From a checkpoint of a small transformer trained on Wikipedia.
Size: 11 layers, width 64, 2 heads of 32, MLP 256 tanh GELU, vocabulary 2048, 0.73M parameters.
Training: a variant of SOAP for these matrices, 159M tokens.
Each number is 128 + 24 x the weight over its row's rms, rounded and kept within 0 to 255. Layers, rows and columns count from 0. Numbers have three digits each. The size before them is the row's rms in percent of the matrix's.

# layer 7 attention value, 64x64, rms 0.061, rows 43-63, columns 0-63
105:113103123154155129140170148133148141156131138147126184105145117088126129127158131124092140133166110144128144117122195125138139148140164131114157127125157125110177084133111130114129104195095122
089:124172111148110099111152119121136144120182111125128140150166131078154124090104122118115175203108122096130104162117181106143100113113132138125123133138130139137125156156116130154116145159124155
103:085095114131119129096089158111140136117111095117123137146130153128114090111117164119103125164166148106116122186174126166128126152115142154088137126166126123172086116092162123105130132136140106
100:119141106118117114154103121125096168151143135157134130097123167130135146168165137152111150141101163167116111123121093147139096160123147102142107114190106128132136097117074151141119157108178136
093:149137163117140097143083141121105128137112142132127131139158137158100170113166132134101138136131125107113109155118134144173106136160131169136170158108086101120159128103193110120179118113103115
089:127120151154133083071123145126126109143140117173122108162097110118118160143141126109144083151086157152122169127131112108139172154189153137138150111130169131149111120151120164150155142122128124
097:096151116101129068117126124108164099107117151142155126159154116146103101114087141160154119144149133116115127134057145133120151151129105131103098129154158126126126107099092144170085142135155112
085:126094109138121089110138163092114127125152109146138113159102105139108111129136133171093107170124159082101091125116144121163099082122139108170110125107106124113079100128160095114131105150145137
095:125122157133119115092186121083141135136126107146138137158114118178119154142104113156142149099135147143169137104091161151167137113109122101134118122141074128147101116152158153141150141160114078
093:132071152087149159120130140143089132144171107150127103124154132129120108118148144110091106103158148166127146126154116145146120171151157137100106130111122118112113114130134125130185172078097100
105:106136176060116092144131138146144152107120152095102094109125097150156149147129152142116126143121140112088161133126171083151142142146138102116140135084084124120152161137119140164137128141137097
103:147167134075131111138114130094119181152132138073089159109109083132126115112129137130097152107111152131162079116114117104159177101120103129146139127145163133127092144115146158104127120128130122
104:102102082140132123127131111134147162134108124134127173092111129143133094136157111059178160172179146102120108076107111149146120117137133105137152134135107119128148108146143125119143138106162151
096:136095125114155124123121120079141092131085123123106129158142100097117118095088133127120142080104105115178191095116107117136079130149170155134144109104128119143135135090125135115109116111159137
099:118140100179117144142127141154116141099114135131171116138108103146154098154140146182136109139096137099169116091123115125101146114173080158110091129148084144131164153110130100115116139154128107
100:101133106147120133177125200133126101167100131134148133103112106129115152151114127141105164088117155158086119148114093138106158140146162097138107109122151103110118124136174162126155142158112139
088:076195154149161136139092125136155104107174130118176122120112124132110083121132153130092102159130126132132095128142109116134140117113130160169133096109087121141130129113143102148153121141108172
091:131153085136121085083140118135102127126124149101133123149139129117094103143136104130100087084132141154149126162110150172172119092127115109181123152124112138153110114125150144143144160181090129
092:127151127122144132170153082121131125094135148135089156134097108092128130149150142118098116127117123097112090127138112163195117156108078149142114127127147156128133097176112094078119131117142142
093:159146126149096120101145127163162146150090114146192121152135145145098124102141146151125090082161129130161093145104104116127128106091163101127154140136114154143122152105119146125116073139152123
084:140155138159117118112121130123084176129125170170112132115143095108105138149073112134126098169140128116132152116161100167109123155140104134121078122118122128110067151111133125160096142136154106
# layer 7 attention output (transposed), 64x64, rms 0.0755, rows 43-63, columns 0-63
117:098109157067122128126085116120131117187112111128147128157103144114148149158125131131134082119130146153124118135150114164109090138132102137125088133105139110159188167143132159142127146083138142
099:155127129082129140133107109099138107176124145142119128124096131155101145150102139126137105115130056148117130131133080166143156109138135087135105168127099158146112139112178100169135100119144111
111:138132152135122089154164143093140126166134105111119096130119122148153089135107116104126121168127089144142129112133133148094133101173145115138168082126156113059124139154170125145098121113093138
101:129108155148109115121146073135138111090134107154075121131126088117157120119138101153157119100142134134127163130148137135113156068149137159076127139144139163131134083119129137108137077109160113
097:128137124108139125134159161123132145148153127138154101165104105138091130145104133119131090111118109094148138125143144100097102120129166137135086093205157152152124089177116152109095143145109126
104:136120104150127141175163142152132149138106102134134111146134118113099145119155108132097163127124121171144122149095112125127101063096112116112120171107103127075152112159131125176144141137084162
105:137103081130095137158132114118142139151182123119077111090106112141173157119144154122145107161118121113145138156131145140104115121140146079128149182091133084129126125159147135120156122158122095
096:122134150110128132137123112187080144138122085118109113114125136148073125134095137090110111111128081159106161138167096140110110108164120110152141156158161123141145107142135144129136112176090154
101:142099118117133119183107132168119148155138132125129143139195090132124146130150138097143117124089091136109104143165112099163145118127154108115095135165129095117136106079065118124124128125114139
103:079146120176139112144121137116160127151086127121098137146123127110087149107171099091129110123103133092150138122150159142122129082109101138136157108165123141110124156128138148173095178093128138
121:161119101155133143146119142099092132153107087138150127126140141085096137103133130118142072157127145090161100129099084140082151123111110122083127159158121113137105108109152171136130154146102140
104:150131152124132113130112134165130113106097085116165130086135164077100143147158117142141109146187114089116166143124139104124131159165176120127121151120133109133126100140129097153119136103091091
108:126112194108123096119102153153108097096155109127095125195113122105165130142096112117109111129130146144143132146119148151093149097135127140139128155148075116134132133094106090090097122133108122
094:123106139134146153105126112160162148157127138114142070118115132141130135113158086149121125130146124111107074132125171095146155150146068110176105122163111126113174113148121102118156125148103105
107:139129111133131137132115096051134115083145104150156126133167125147180170124134136123109126119118133164087099146143129117112116149144117165131115139100161153105077099151100147099098122145121115
111:126107150153134115137128119150124184089147112122144160125137155093140122172138112144127076090101112142116127101163155145130070130100170139116156114101161134109138124111136151111165111099094111
104:118111120115121111137124091123122140136097124142149093112112149196121156111108120127145144101129136158131120111146137153118108171121203184110099128169152135098092144133138077104124123125127140
108:104084149095098168145141141142136118127140166146138152146083149145125144109119126117093119154119104095139126123150104087140137108135189109141139144143129096083127088143136139127145100103155184
102:089114137108138164052103147129147129134140106157131101118132138141133130132130123170125194178143103163142156121111145128103124106178147164117126119145143123159115106074127143116121129116136123
106:144144104106136131185147105102090138131138184120106106075138143160126105171113106148130120124136115124105140135146118135126147133101135155133140137133120053131145123170101123065117132114115136
103:155128096142150148151154120134142084143134108080112125145108159129173125128198140132095139137077141129082169134092120109107131127140134149117136124151159135134091087125154160155140117123113127
# layer 7 MLP up, 256x64, rms 0.0882, rows 0-85, columns 0-63
105:111127140184148124115116154112144146099138151141113164149100111127077109126058150120099159128125135117098130131121131123141077135103117142163114112124126127101162133129086150174152099145124087
115:136084141139172130159117118142121103109128112123128079106135156099097150133086098150121096135157115148139146113076100115131118097114105102163122182106150126087130130129109082107128111137107099
100:114132147126138153101115136097069155153088143103090134079149155122111122094147115096094147119124103100104106146123125128118074129095134133139120094152156093137126091103101111105115110151133099
106:132130149104121105047129125098109132132117107090113101147112136112140085121095167096111114109137156131119143084113122119097117103107133120138105094089120107148098129094124071123139092120139133
103:142169087150106115122114152120089106119149124154094123192110174168115107092131124098140132133142120141115156150165144122097127158101146082138123136150129109133116154119116082132130080131151120
085:158100135130087081066150122129174138081132086101117120127128121117141106097122071131117130140110144108106106121113127113135116143155097112133123147128116130115129143147115080123133059103117110
120:087055146182119101091115131125122096121107094122095121141125109125130110100143132138147097111120101111114103146150119133138121163119099097144131089125083108078133157143099117134115128157096126
080:097105115188147081125140084141106128122128145115150107162155124141106116114113105110112124119158129069137148104154080132106132143080128141158134156086130179107133120139113107157119122147131141
116:121093134160124133083066134119133120098101115110105099115134099118094149123129106117085126144142109089138092116080094140132143109152099153175128108135165150135126125121092092125092150133125104
100:160115146145148092120112093122142162119113123132116109085085104130134114107136146109118073176079168103150130094109106119095130107147123118143141143090134145108127144141113097110116096121133184
093:142159100134115113109098189096128151157123106083137100117120149134147084120116100107138099161082128089145102111122109127144113134134100136122083087147144067093115123117119115135122138142135113
113:114092118139085103107109141176092098106151116156106120152135078160076116132100128122095118104117119156123116086119120138140115107117119080142109156134112092096131128156113137143099102154094118
100:097129118157142111140138128124134128108135128174075165134120103119109143102114137142100131122178130162143119147126169137081136125148162109167093144086128107116178107134125140123134151163181155
088:114090143150152121120100161097149110094121126124144113156159153134151109105109106133138148150123123140167185140137121133160148127126147112152158115165143078119116104132075130115072132177133105
091:099111136132128145113126165121156121098190147106129127139176090159159119126121166152115117142127133106122150151088073159113141135129087157150123115136130152123148189154111129099134128093144127
111:105116099206129131112133115183130124124155146158113085135141097139122180125142134167117133146163125102119119135144137172137118155158121107156134132122155121088153138138124132181101130113144153
082:136165121153170108141117136113114149097122120150120156121132175129124153155136119135115097142153146125109159096121115097109070155090160146122123145136160136118125118147131104063106166163173136
103:158124110120108104123105136113131092133107105123092127184123094123112142123125123118118086147129158087130087113097151094131129123135135117170088164109131079123115117126132079133175139164093110
086:099112137124116155149148173095150119123117118108123168132119120173114083106119118134142111144099133164128147107133159109103113088129111096143129140085177122162121112096148122135169121117189156
076:104166123140148131136138131153121143147095122164099114136181115121107126111133159106146165091142156121137112149089066121130119121138162121174141127144124135142068134149123151112109123132161185
109:097063103107133165110108134122113137083103144119126137156112125131154099134087171121141143146107164115099141110128093141117078154164111091111107105109165112082140139103144107142136135131128141
094:089100102155101131072126155146134111105124093107069134130144157098162124120082090101102166110114121115132134127120080148122111141162102143108117099150099113137118142105096158105126131123135125
142:129104093129133097119094137119124096075101092127105107144132130077105104113100116093111105113102106106112095112108073107123111122100101106123120146126102098105095095096091151134122114139111101
085:137114146131154159089157086112140119116104155147110140101145127116118091109143133095123102131065127177128114109138123152078110115117132125133142110151156139090091119131121129096108125184080137
115:117131112094090075129115161132110114117116104142103113116079116132109106106134108125095102126113108086091131150094092111115083119125134124106129118100102101100113092157119080116150117119077120
085:134093149147097106145109118124112144134148141141117132115119124139124036098109074111109126106121115104092130072090124074120117147110131139118097099138160142093109143112120123119129121126097122
082:097110111122151173128135094139122148106138147111101141118124125125076109148100101148121103149129110076135119112098086136133094142131064079151134093149090133158145099136106108118157137138125150
096:146115158200118144090139148135132091114131111158096129123157134171156148129111122145180149137134151150116145131131149167123131154141102129181128126076124090133118137157153129140141141176134129
104:136150103112119135078123125163092113114120123122094093137132106138088123122111095119110075126105145109085120137119146136126130101139063117144148131087149100157138103131143099132098072111098129
081:150148128131132158120118133107099134121124119147157117143145111145128173125117129120132169152189140113137149134105138168152109132191144117140134157103139168086119149174140134140169112155184145
090:120099144155140079109135119135106121122117113063102143099148176132141122109138121134130116127162125093173136115136091089122126139111133111128134134059151082072133120108135143115135127120096145
104:118119103148133153113120113155109109108124111149114102160159108119086099111133083104091117130149099102141093085137116102138104095162110106161106111123155114109158123132093077132093149124083117
101:062110130133132106120086132159115113099095107103105102090119112136126100118143094139116122115054088105102105081113140144126115140134101129155129082124130133105099139114138123125108103095116135
116:077116086144096126126098147128135129075091085147082111123086109135101083135089122100097150161133105102107096098115080133099143117106128125134136131132124148142094141136119138136136100122120123
107:116093105109174099106087137122131093119141105107107109118133121131104130119080123111099141141143120111125158092118097128125113118091082091134109149113125083087110135144087180109116135115133084
105:105077117162129110142133109150160098119152128113095115113124107106103183103082118139115096135130137080120117102122072098125121111142099129131128130127147132087118145086097114160112091116136097
111:138215146147151158114129160144105149139153122126085146129139139160146126113117121170123140104127189159122145128109144127121148125121120143149083137128143120115150183145137122106159146159156112
110:169136163184110142140139165143103115104135080120086131136110157130076099115143149111088130118104127140128171110136110131142129153138134115170146143175095138101118081118128128140140095125132149
130:135110153167170119121120106132167157149164124165102140155151115134130143135150152123119105130153158127137086179124131151142131144182111148128119147153141107138163164169115148158164110158166119
086:117132096174147101149148124160178143149126153135134113157146099112123143165139139141164108127139133092132105131095106106119114137161101109167146124134141139114142147202132127110121123135148197
114:117152116189122147144128138114109166126130152071100135120118141119110096127102089147102146098139147082170152083105142105148110162128088157146149151118139139098117101113116126121109097146144106
110:141145132107124123152110118116131169134085103135098125113133076157088104107102135151101142123075155080145136116111131105097101123130093142151107114153096135104128115158114148100106076097151141
108:111100145127154126127147141111139176113165108142081123117115087151090107126146148113122125126140171100088119140154131176101094139100107156135112117117104129151071081152105147104158130142121125
081:166112106070116144164117155122137127098094117073144119116149156119099130099153119108102114091131119134098109100135157131122122134065093127149126137143102125113114145119086122128119071153119142
095:112109126130089118076097163136113104113108099140119084102139129105182092111139118139072142097108124091116128129118124117151133125120127127103130107109125076138101124091096131124123094150105081
126:168152127182137130140137150135159178111154105138124151187166163136147115096140160121128121166140160160141159135144120138126146113153127140140119135132152123081134142109132124170172131163162122
091:129121137108150143109102121106072094072133127182083127136127133119104109132071128115100121134165107109125102110123097112077099127144120120110137138111146108123136139100115144080148085111128116
124:125174103156187118162091125120156170133098127107091112122146126136096117143159085106087147086135170095132105113109099111119100121100116109149153160124115117122128105136118125142109145150120100
091:120061118119111107102099144134112148121096111120129114172140154103117114120099122081090076107112113122108122083127092155098109134107118111122130094106113137067134107148140107101134123126102123
096:082116088111103122096139116103109107105124089095113101088136069112110089131125114079122118098103109120119123131120111130111093121138087119113114116090135107075137116117114096107120101139128094
109:117136144133121155119076160155112094119094157133071131119136141141146136148131096101092136141116136133130106149133112156149111136165112119145126142166150109169163097122170119086148101188130136
107:117135114113170126067134148112132159104119108104132123102125130137119143115083095146115123107133113078128166119116091121113061095140119116141142059131169140103111106120129116140126133113097119
090:124130104137106128127128125156120123115142129109085076093114102125186141151100097124126150102136147092135129124108121075160126129090096136145121093090140078118148102146102089129150114137146168
096:126188118123113141114149146152132113161136156112104130109155140130122145108123168132118111115126149104101149143131115178105101111126084156151106124108090107104129127144139158201152079150142106
088:135120123114175127071153147141127136151156126169109133112136132146124149138089114121170123135112122163132117134107110118117103117186121097146136122173163088131150130133158141151163152105191130
097:150158177154150143168112139113127139152120150167108143142143181120158117118176160139163125120120138161113126116139121153122164142168132160161144145128121171117152135142153118172117136156140176
102:153121136131161131097118116093135126128120136092084077104091148123089120094091154137121139099081130104138145124145101116171115137150101134154148100117091081119143125146139164110135098164134112
087:124106143191159128086105098153140193134113127153131096123169126098136091149126145110134124142112110117126111111103164107136115096119118152129125111168154083118134137105109092162122131150093122
097:117113145169139151177159123151112124127139115141133114129135109123169111138153148123148127120159137115123120080071113129076113126095137102118089156081190131120134126147128084154140127128120167
106:114077100108127124098106115130132133068144097109132148148132085135150084131077119132115088138105125107116129118134105140128140129139090117134108109088180095107134094132098099130147092119094119
085:160129142145146155148154145130155132123094128125101113104129131137135131108125121116077128131073084125148095097089093166129132105128093113123133101143178118143148115123146155149127051129129153
094:154129103114107144104088095143128144104088126153095157076115126162119104133127104159112084125122151114104167144124118173117117131108083111112126097108130160109076132129096108134165121154144133
107:123168134121164150133170163135133151091162076108110144127131128149168134122121112144127139135208124112141120147159162139125143133158135131145144134102101147121139161143161153094172135141154149
096:149111105130112081112125139104136162101121118090110113137147132128130100136172162111111153100149191106075096100114099111136138133092144130170104140090136144097129136135125120165133117152153161
086:131082101160146143120109129110140119092104110140154098098111107109137110105080114100097167112133089123124132107111097102112084135095127127138097162114144102111142138103127142126137069091093104
101:160101120132132122143100138171129115113136130180142114148150121162125130115141133137161072082139128108143140116112110099077105094164109070129089094151121125113147159114121094112110096133130125
097:169102107139137124146131162146143118115106133168113135150149131135151147085121125149113118184133097133097140190156118145137124144093129091182142156108132118134112133153114166120179113124167114
091:137139106136172163113172148121115138088136104138086142114149133112105155080117142111119132098116080097108131120182105131130125098108135115136129141123145144131136153143105084134165144186125089
075:132139131122118109115151134069138166077132094117106138129168118144110143148162128134135105136160127141107122145101128125111115097108123090128167150084101105082103135148074154157138148164133104
108:112136136109144113082156134100141159051116109112104165130131151172129090121140104123143129110096161148077098135100140119099106099146115077101096145128151126140138135131122108117159127146127135
117:096108082121099132131121124127122097117113114102084113106141092163081136124110118115094085126096155101114128116165136085114126142091103084160101107122141141108128155159123136127080111102138146
089:101087107128119121128085156143151143140134116137103085160144092131121127131080092114119112079105100114162102109098107085107132098133101081147124110142112173121086148123119109126124109152123123
103:105161168109121146117138126099134136105124082103093124167144093171089119098106105127095113164117121091100128113147127118126145108085128085141137088102124100116109127112075150125145117120120098
112:116088156127121129121137136110181131097141120114130149080139122157114127177085138162130141150128153107092138085055130102113096110097123122145138140147162121131120130135081119155117111157122130
100:075125124131118139113142163110106140128155096104100093124115165132145051118135137125141131087149137114113082125147115146158116175120095170123120125153114089116100123142118132132147105158088127
111:135112089152182120132124176152144161101151148121115103151131129157102129130127136099134175128144152137133128141194107132109155123149134118157098158147113140155146116169135133140186137171137133
084:125140100172104106109108126131156150109104113104132160138161132158123120126133104082089089093091159133121138129125099165079147124136125128175139093132128131137139113166107068138129129102130095
086:130124144155136099131109127117133106127135098083078105129125114141134069118118142106108110136088109113082129165155065125120094136075136172156107160124149118138108124120091135149134121122122103
104:092074117119116112119101136099103133113109082110103126105122103104123090141099094116080076151110142123152143151136131099115094076112099107130130085115141095124124104127098112099136146126126144
109:126093120148163173107090087126112108124128133168105110117149102177137131109113151108118147117092144131128149120120084133144098085165099145118109136116138106097154090114120139095142096143136078
120:093119117088130127066090158109149121118113078104095112121109138110125122112107107116093107129092112104125105107102101105106091117116113100112100113096114113117105107101110133083106112139090099
069:107095130127111143159117135147104151130083109143106118074071169111155132066104133113139132127113135157137147122085156170127127100123113139126121134140109100098097135123176125107161120139112151
102:104124125121132100101089149090065099155138156092119079134119140130127117140111102086099110112142101133090117100149099116128115145120140116130082123132155087101116134130139115081118106126081122
109:165173116148089082094092158144128128099085146113121081113121142133151081121093142127097122102162138124116128094094117125126108126109139111154158106137095087118124132108110088145127154125148123
073:148155125114123159122097181107166141131102112143115110161151117144073132099108133094129117150165157122137091133115099121097114129111124155149147145127143097057173118134098127137114123147132159
115:121117107133162118150109142085098167127126154128124165144120143152116097149132112104089130132128170157148185115092128138136116104128132088149159141141190144132175121105131130097150100162138130
# layer 7 MLP down (transposed), 256x64, rms 0.0883, rows 0-85, columns 0-63
095:161167149112100146133104136148138109127123102073129129113114129142160099154118118146132092087158137089173160148167111135177160143137141099161104104145131130116124146146107163099121104141111160
107:080108137120133114102127139141148152129075145132102128115175113103136109122116115170184141139135164145127132070134129133168128113094088104140136144078115142150127107138125160099120154103148102
105:144125137115102148106162099103118094129124092154169099173107134123140118160146141142148093171112134132143197124133104137105183113146112123112109106158097107116146168122152108136121138126161140
110:114109143119099113117122093172149119108126116155162102134129144082139124098160120114120128121086084094121127122127102096149101126125148181098116132131117096101115067133139124159121186124130154
132:126089102158128132136160094099134100112097110132111117091108116091141174139159126106108154129156136145104091173115150090120129111139130140098128172106112084154118121099128085133157141167123133
096:089124113098081132115106117107104106122107117138155147107113139123113110124152121113123130167120133154153092135166134144122124080162174141098116143123096123130148082196124125083122158106110155
136:131116140155118105127118112131157134142148125141165156185113102146094165135127110072158098131139114106150126158125107146109127122135123113182114136167109065121120160106082122114122138158149103
083:124145113134119139091139146135131155149149140129134112127137170138165069135124163181137146137092134114156133098128130114199080132124097143102129113184132145127142150111130136094112133106095108
108:128140135122100142164135116137116121125121094139156173103121131104135116102128122101143095041134121160118126171143117147089140135086154156112146114129120129085083118105118134135152137114112179
097:107099153147139113113098187131129092114129151122097089131117121156115115116113100145137151135114131110111114108183140088139082137131131117150129078166142115138128097067154124125119169136133099
077:099159102113132125098120101148117112111099137150107148096117144095137149160122137121117111113153136204109146149109112128090136148094142128145150127149128190127115104156113091112156097085099123
111:131131126136124156141117161150177132128143160137118184087132132131078107131137097137113114149105152135137121086174091166164087110136119118145154122103121134145166130133144146136086134097173138
107:137099158149107136151112081134131117100111083118087129151099169109137137152164156078107100110148144125121119144093162108139150133130127127128089145140128091113166139123093114099126131128154186
101:116144126068161145153115121166120139163162152153109158108105087126150109142124145141125119098102131150137110120130092128091104131129174147110095120093104166086131155155161124125120136091155108
083:136144144132125107143102130102167126130133140084139144130129081162101162123131092146127135112119133136176070135137134123146138139127141103178112151102139146095146108122175182120101105160154164
107:120068152101169124145134103150118179122145108130125138096118148076086130093160119117107158141099138125140166134121111086144109135095118110106122123122130101160064150113137131143116128133151117
091:099125163104107137081121098116108142133110116171105138134142099103150089100108153132155147060121152120116108142159160176132136116165142147122151136114121126108121108101120137141140150084081140
104:112120172098102164083103146126140124129088132125115138133130145118196112149142139136134140108095133115143151115110115150137103143133160119081119142066104087097127149093102105113133116106118092
085:126151125109125144168104106135119139086108121104147164099068124093134122100099097108118064103165086129145110128125106151116124156119125146144115116112101134096152172133094131116107135117095146
092:119145134100107107137093108119148101151128114126105124099158125129152134115118123172162124120151137161123065168155090134149077108125166081154100115127135177118125153154125136107143150097108125
097:145153166124105116126149140125097150119120099139113145132126131140124116183110124128101109128160111120178116132072182139154187148126126119114110126158080124177148153152154113117118102118150112
092:149158084103151127164126153114144201108173112115099176138113151122137141103150132095092129152083124146129151147136157109136101117114143103146125131145154126073105131139124122116112112145147157
096:162099134134076132152121149112137098136104122121153114120117112061142114101168123096124095115066094112145109151095122132123159110101110110095143161128138067133123129122139130148144139135106116
091:106129155096116100127098137142124121141124083112172132134109133185107144106116130136119110098114109146151159168118133126154123113146104091100086141099083135141167138181135158164094133117111147
083:123111124147111168136154073087136148134146125113137129151142132151087173102107116114123144130122120127155117111152191112100149153133115132141098142164152122185117141082126112136097104113159159
081:117134084146153107102136165135130174102141125112186120109161095078113129163137152141144112114129155127125119124157144113147152131126100140093143142111136191140139108104140126150167084098112112
094:099108100141115114119112167121143120138139113128157162153161132104163145139111172138162158114147125156136162152097108086158166126100113108114142147122113171123135134096112119119094190119104093
136:073110116148116162154123114140132102121117151126090086158119121152159114135104124113099158143187137141121133184112112088090171113141134145124137135153185120141113127106116134123113094148152129
088:103137132111143110132110125151165126144145142174118116115086128158162108122120162156105143152134124152148142121140114161169123130131165151164112072137116117093163162113127145095136123201133145
088:121135090146128085117119150108120132115116122149139126092131112070113076104110120099170131131124141144133114077142117143143094160137128099111127128089122168108128078111111124091169120095090128
092:171145127100134129148130113127117122114113139120175101076096094110065114085149120121119122145125108118075132118123156136128094144096127147156113134167147141122112139182101141116102135130151166
102:142121154181157104147142172133128160124126141129115082111124108124150123103131133086137106126134113136105107152167099108102103094137133143126195154172132135168144120157170153149129161124122136
094:167141121153108122147135120096136123143144132116153131143127130087134101132153141128186109164123157110129156134113144121125151104081147100136104156099185196137113121116103156147128176127096115
105:094102120119136180165165126141109144136118153156119134116094149102068105155159103129118109166106126117118132098133102108126114155146146122136116170187108129102097146133145118157090141098133112
102:132072109132166131138088142092076160139111110108136123166106122154102116131112138135151109128149099127108177167130116122125085151123096126120141163133153131122135105110117161125114167138150071
101:114145140120112127119102120120105120132091137105092126123146113196137109109122121106169125161105104129111115106152148129113105110078094127113159145132151138100111111093168115054125164117114153
135:096113138152130114105139139169121143159115115128139111087179160115118102090111124153152146145172111176135119148134125122115070126129134123160123098125164113109118150096084125173115101118119094
118:130133147125141134138154180110142159139172149108105137170121135103106163085112143132153144158131183118120143088116141096137147116127118108118166166184107132167100123119151121155124126106115095
136:097080153119124130126112114145117184108103143158102125118134119156111177128121146130125128087143149108091123150139102142115114117162124139145112092145153096112154199113103110129156095155142157
099:127126126120149151119073138161120092100140125163127129114118100148127127122098121121139158108159120176167094139175157131174141126102132182107111165138102153138110117103088143124113162123136159
111:099099163110135054157119135104154103133113117161111107137156114106120143106150161134157142079140157131119106131130134128084140109138114120096147110108130135140090140084164153116156132128165162
115:118164146119083150155141130142080126113104142157094113121117084164099120147138131165105129133123147156120126128100133129081137113175103136115140105104120166128130156147139142148086083097160162
090:116141119126192122140142110092168189105111127105144101154109110110122154088123116129133159130106139130138140097132098105098102108117136086138125162120135190097130128176120131125115091116124116
083:138129146110156135133132123102104134132147125132116124103115146139130125135118177135172145158125139168168139137095175099155083135124142104086159079097154166128103140112110102130135116134065102
079:119140109107138125131119116120088155123097102097102122134072125160094152151115092095110129140146088097132109129127118097143114142139121093135142102140132147069101126187132142108070128126122157
143:098121099105133154167136109093093126132135127139146087161152171172121138116156123113104176148154168161106126154097098161092096124152119122143136130156152121142098128160138128110145104152097119
106:099138155184139109099118113145156121108106144114098112114098128101136117130141164109166129133128137126131114101148079150119128098116141137112168124107100146172116069083111103119144087096108112
124:130163135143158119121141164143112140121136175138125137147154108152099129105089096086107091143057172119107152106112106100123132111097117153159136163148146125102128110098112147111134164145139111
102:123177125126102164117176120106094102147113141114094109082135135119128120133162148110130167168140136104129156141076145083144146116127155132094123117142140115185122103109133101162100148112117118
107:122164110126093114104139155134102128142098167135130115122171105106152081148141145146168129112075152102158149141123160099120145117129161133092156133134123148156130095121149123113138124093079082
112:107143134093123148098121092127102167100107116140161144159148119138136087097123155120128149104072101130111117101136134143115116121098113132095154067124112109106135150083091120126137133107185123
111:129117110144087147165116125133108103168099116117156108122151093159110093108126163064133121129106124147110139136169131144121130108128161129109105109098180113095103116140129117121152139147084078
093:130146126091066128162132134124098163121154092145143118129128134136136171157131145132123117119137121169104144130143057143117144097149125143073126125110115137170157106135113144112157094157168132
112:156113126162096163127131122087106117113135155121146130142158130097106155148183117133105117103137144106125130089080148129138154149110106119140114114142152084143121067089130123119138141188128153
086:139131153131151113162074118137160165111128112119123155136112125127116165123102132125150091098138153165136114189170122126107110128100121088133111120108149155102152186147096107145130128083121137
074:129145112117142121146086150116154123104118127116126152143110086111130137115095119148185128138137126137150123140143139143138058128110091109157130124116162164099136172144072173110081130117115109
088:077112143136125151134167119123134095110111151080082118105124144148149158111164128118120102129121128132148097154145127150089120127174147100166123110118143159062122121133140138098109128166098157
081:168155135111113160127107121157148141129151117107122173106154126166124161117104124171103143110127152134090142136163108164112142126121161081122143135115109146140174154162155132099111105115187128
096:145100102099121123102086147120144144096081157118126099112127149152106123138150133119071133153147130132111122110141145154146118117143136183104157107171093133136116127138154059106097134120153108
098:136084108135100159139136126118102170162125119127195113131125134091135136119113133103124129149121115156098116148163118095110127119138142162146130114144158120106066103135123128126141153106087197
089:102148117155091093137091139159134122095140118131117108176155102140073143126181130115179124117150124097160135111137146124164139145130147152126083112130110106158154111105133160119142154118091144
088:166137099093146129139149173121100143117149142144099078175140138149140098114141172147129149155105160118084120119104124113170087113163095122134130124149153143140122087134138120104130137170101133
092:103128120143124115114130108110137129114116095114134134111120111146159128088113114140086116098160111176104087132079144111107130122131133140168097179117115089113082127140096089134159101166167127
107:132171113142133155064153116134132139170155121126176105167146090081166128114113124124156117150129146108114120133114081132097113096135115133178138127124115157112123108109123087157147139125147098
075:130121108101108120114100107126119139119126156083131162144100114187143120160141171138151112173100146134122170161164140151156151151161133083109114083129085154107134150128140138123107145108113131
097:135146136080120155143135149110108103142130122100115139164081141154074108113097115132140112080110131141095134152154111177102108081148159154117121087155138154113155127091125152132131120123101115
091:117078142127099143111170149142110136149096129110097125108151141080184127112128116147092113146089081160112112147154101140112117111140171160092163130099123150116176139126142130123132112128115139
091:138143099151138125108129147091152095161110106135087111097164131126098137102130076156122118109111093118145106130150091104097105163095146145111140080090141132122087141084116132142148110131158125
092:153124100100097150126129139107144132137155131071119148127092144132112113110152109150160160117089142129144112102144129164145120151111119097180108092132153143107131150128092138111105138085138197
108:135128111120144107111110141110083125122146135090140085106141118132148110164158093106111126116133141095136141129148102098152128164163106138107123107073135123076124147122132078140142154136064097
107:165150125157092157130143119108081112153090127134147156121093115129093100155112171115143122152114131110115151120143136099080138102106110110091093123078140144144140077152137119132124123144085118
106:148163096086156111104096140133114131096131161148135121131171160101128139124153150190094165121113164131108144124168117120164139121110162145083139136125104161127123118119162111093160120117131143
096:139183082105151170080131109138131155159102128159109139150140116138164089113116122156132114174128109085134142118170134116124163116126141133124127154138117133135146132123102136158089098177150103
109:163151143123144168135165088112106120170155149124086138122142145109149167121155152098108174134144134145147140113117090159089140134128181122090140084123151100128124111109124127152131103101141103
083:136118133163152118122088154120135031131107136150119166136137167115141158091151089141148106117141125132159129111115159149124151180116133132121127138105097121159127130150100147149127111163145124
100:099134092150161092137147162130149109154097134117106179117157139161127122115101090117091147128136163130138113104098135158105157152133106151122160115086157123096129121140174095124137110095114096
096:126153115116144132135114187134147160112104123118112097104145146145132098094147165150140140145138150124119102124092154121177138081112126129121141162100118121090142068101123130112168120150093170
094:139113123146103108107096143115121147115141133113099142111191128132123095135141128108152136099131151116124140150112156130185103116135147131087124108093151091194108112110147150127139160112082173
093:110185156150081105123144119113111099126112138124115125070093106123168117118118119123146148129134099108119078106095097167126102111131120119076141132110131140159139126163149106146099093094131130
115:187124160156101133139134122112147120149128141118149118128105143096075160147124118102135106110125098123120117139116119116112158159110145105123118135143030087140121138144132105181144118132132135
086:144128137111101132138162129108118178104150155093141120116148137113114104127141144152150095101113121091123093156137157102122138083113157140099141080157084119163143093103123130166149128077144131
082:144165103164129157111120172129154121122134144170123097113195140124130149140121143184177125134121181119128136105133144138167156118112140139103138115114158187153148116138140118130134124129099111
079:138134153140149153104120050177132140082119126146124139133107097094103134116147142149161127114128183118168105115120111124110178100107098140169134111102153141105130112133120106152145140132139147
112:162114157145105140122131148129115129150095139086143174138111133164075102093114147140158094145129153110110131143096089146117113141127125133105171113098190113148113120152161120143139147088114143
106:160094118124110094156109146135106154127129139117094106141146126123098114124176154143146127124132137117070145121167115090186119099126135122067114114119130160117100115120152147131145148084107169
102:116097068137136180103104112126127110142124078109137124122128121133130079124147099129128150140127135120156101134157120131190131125150089164143176140159138111110113118126135161185128152154126124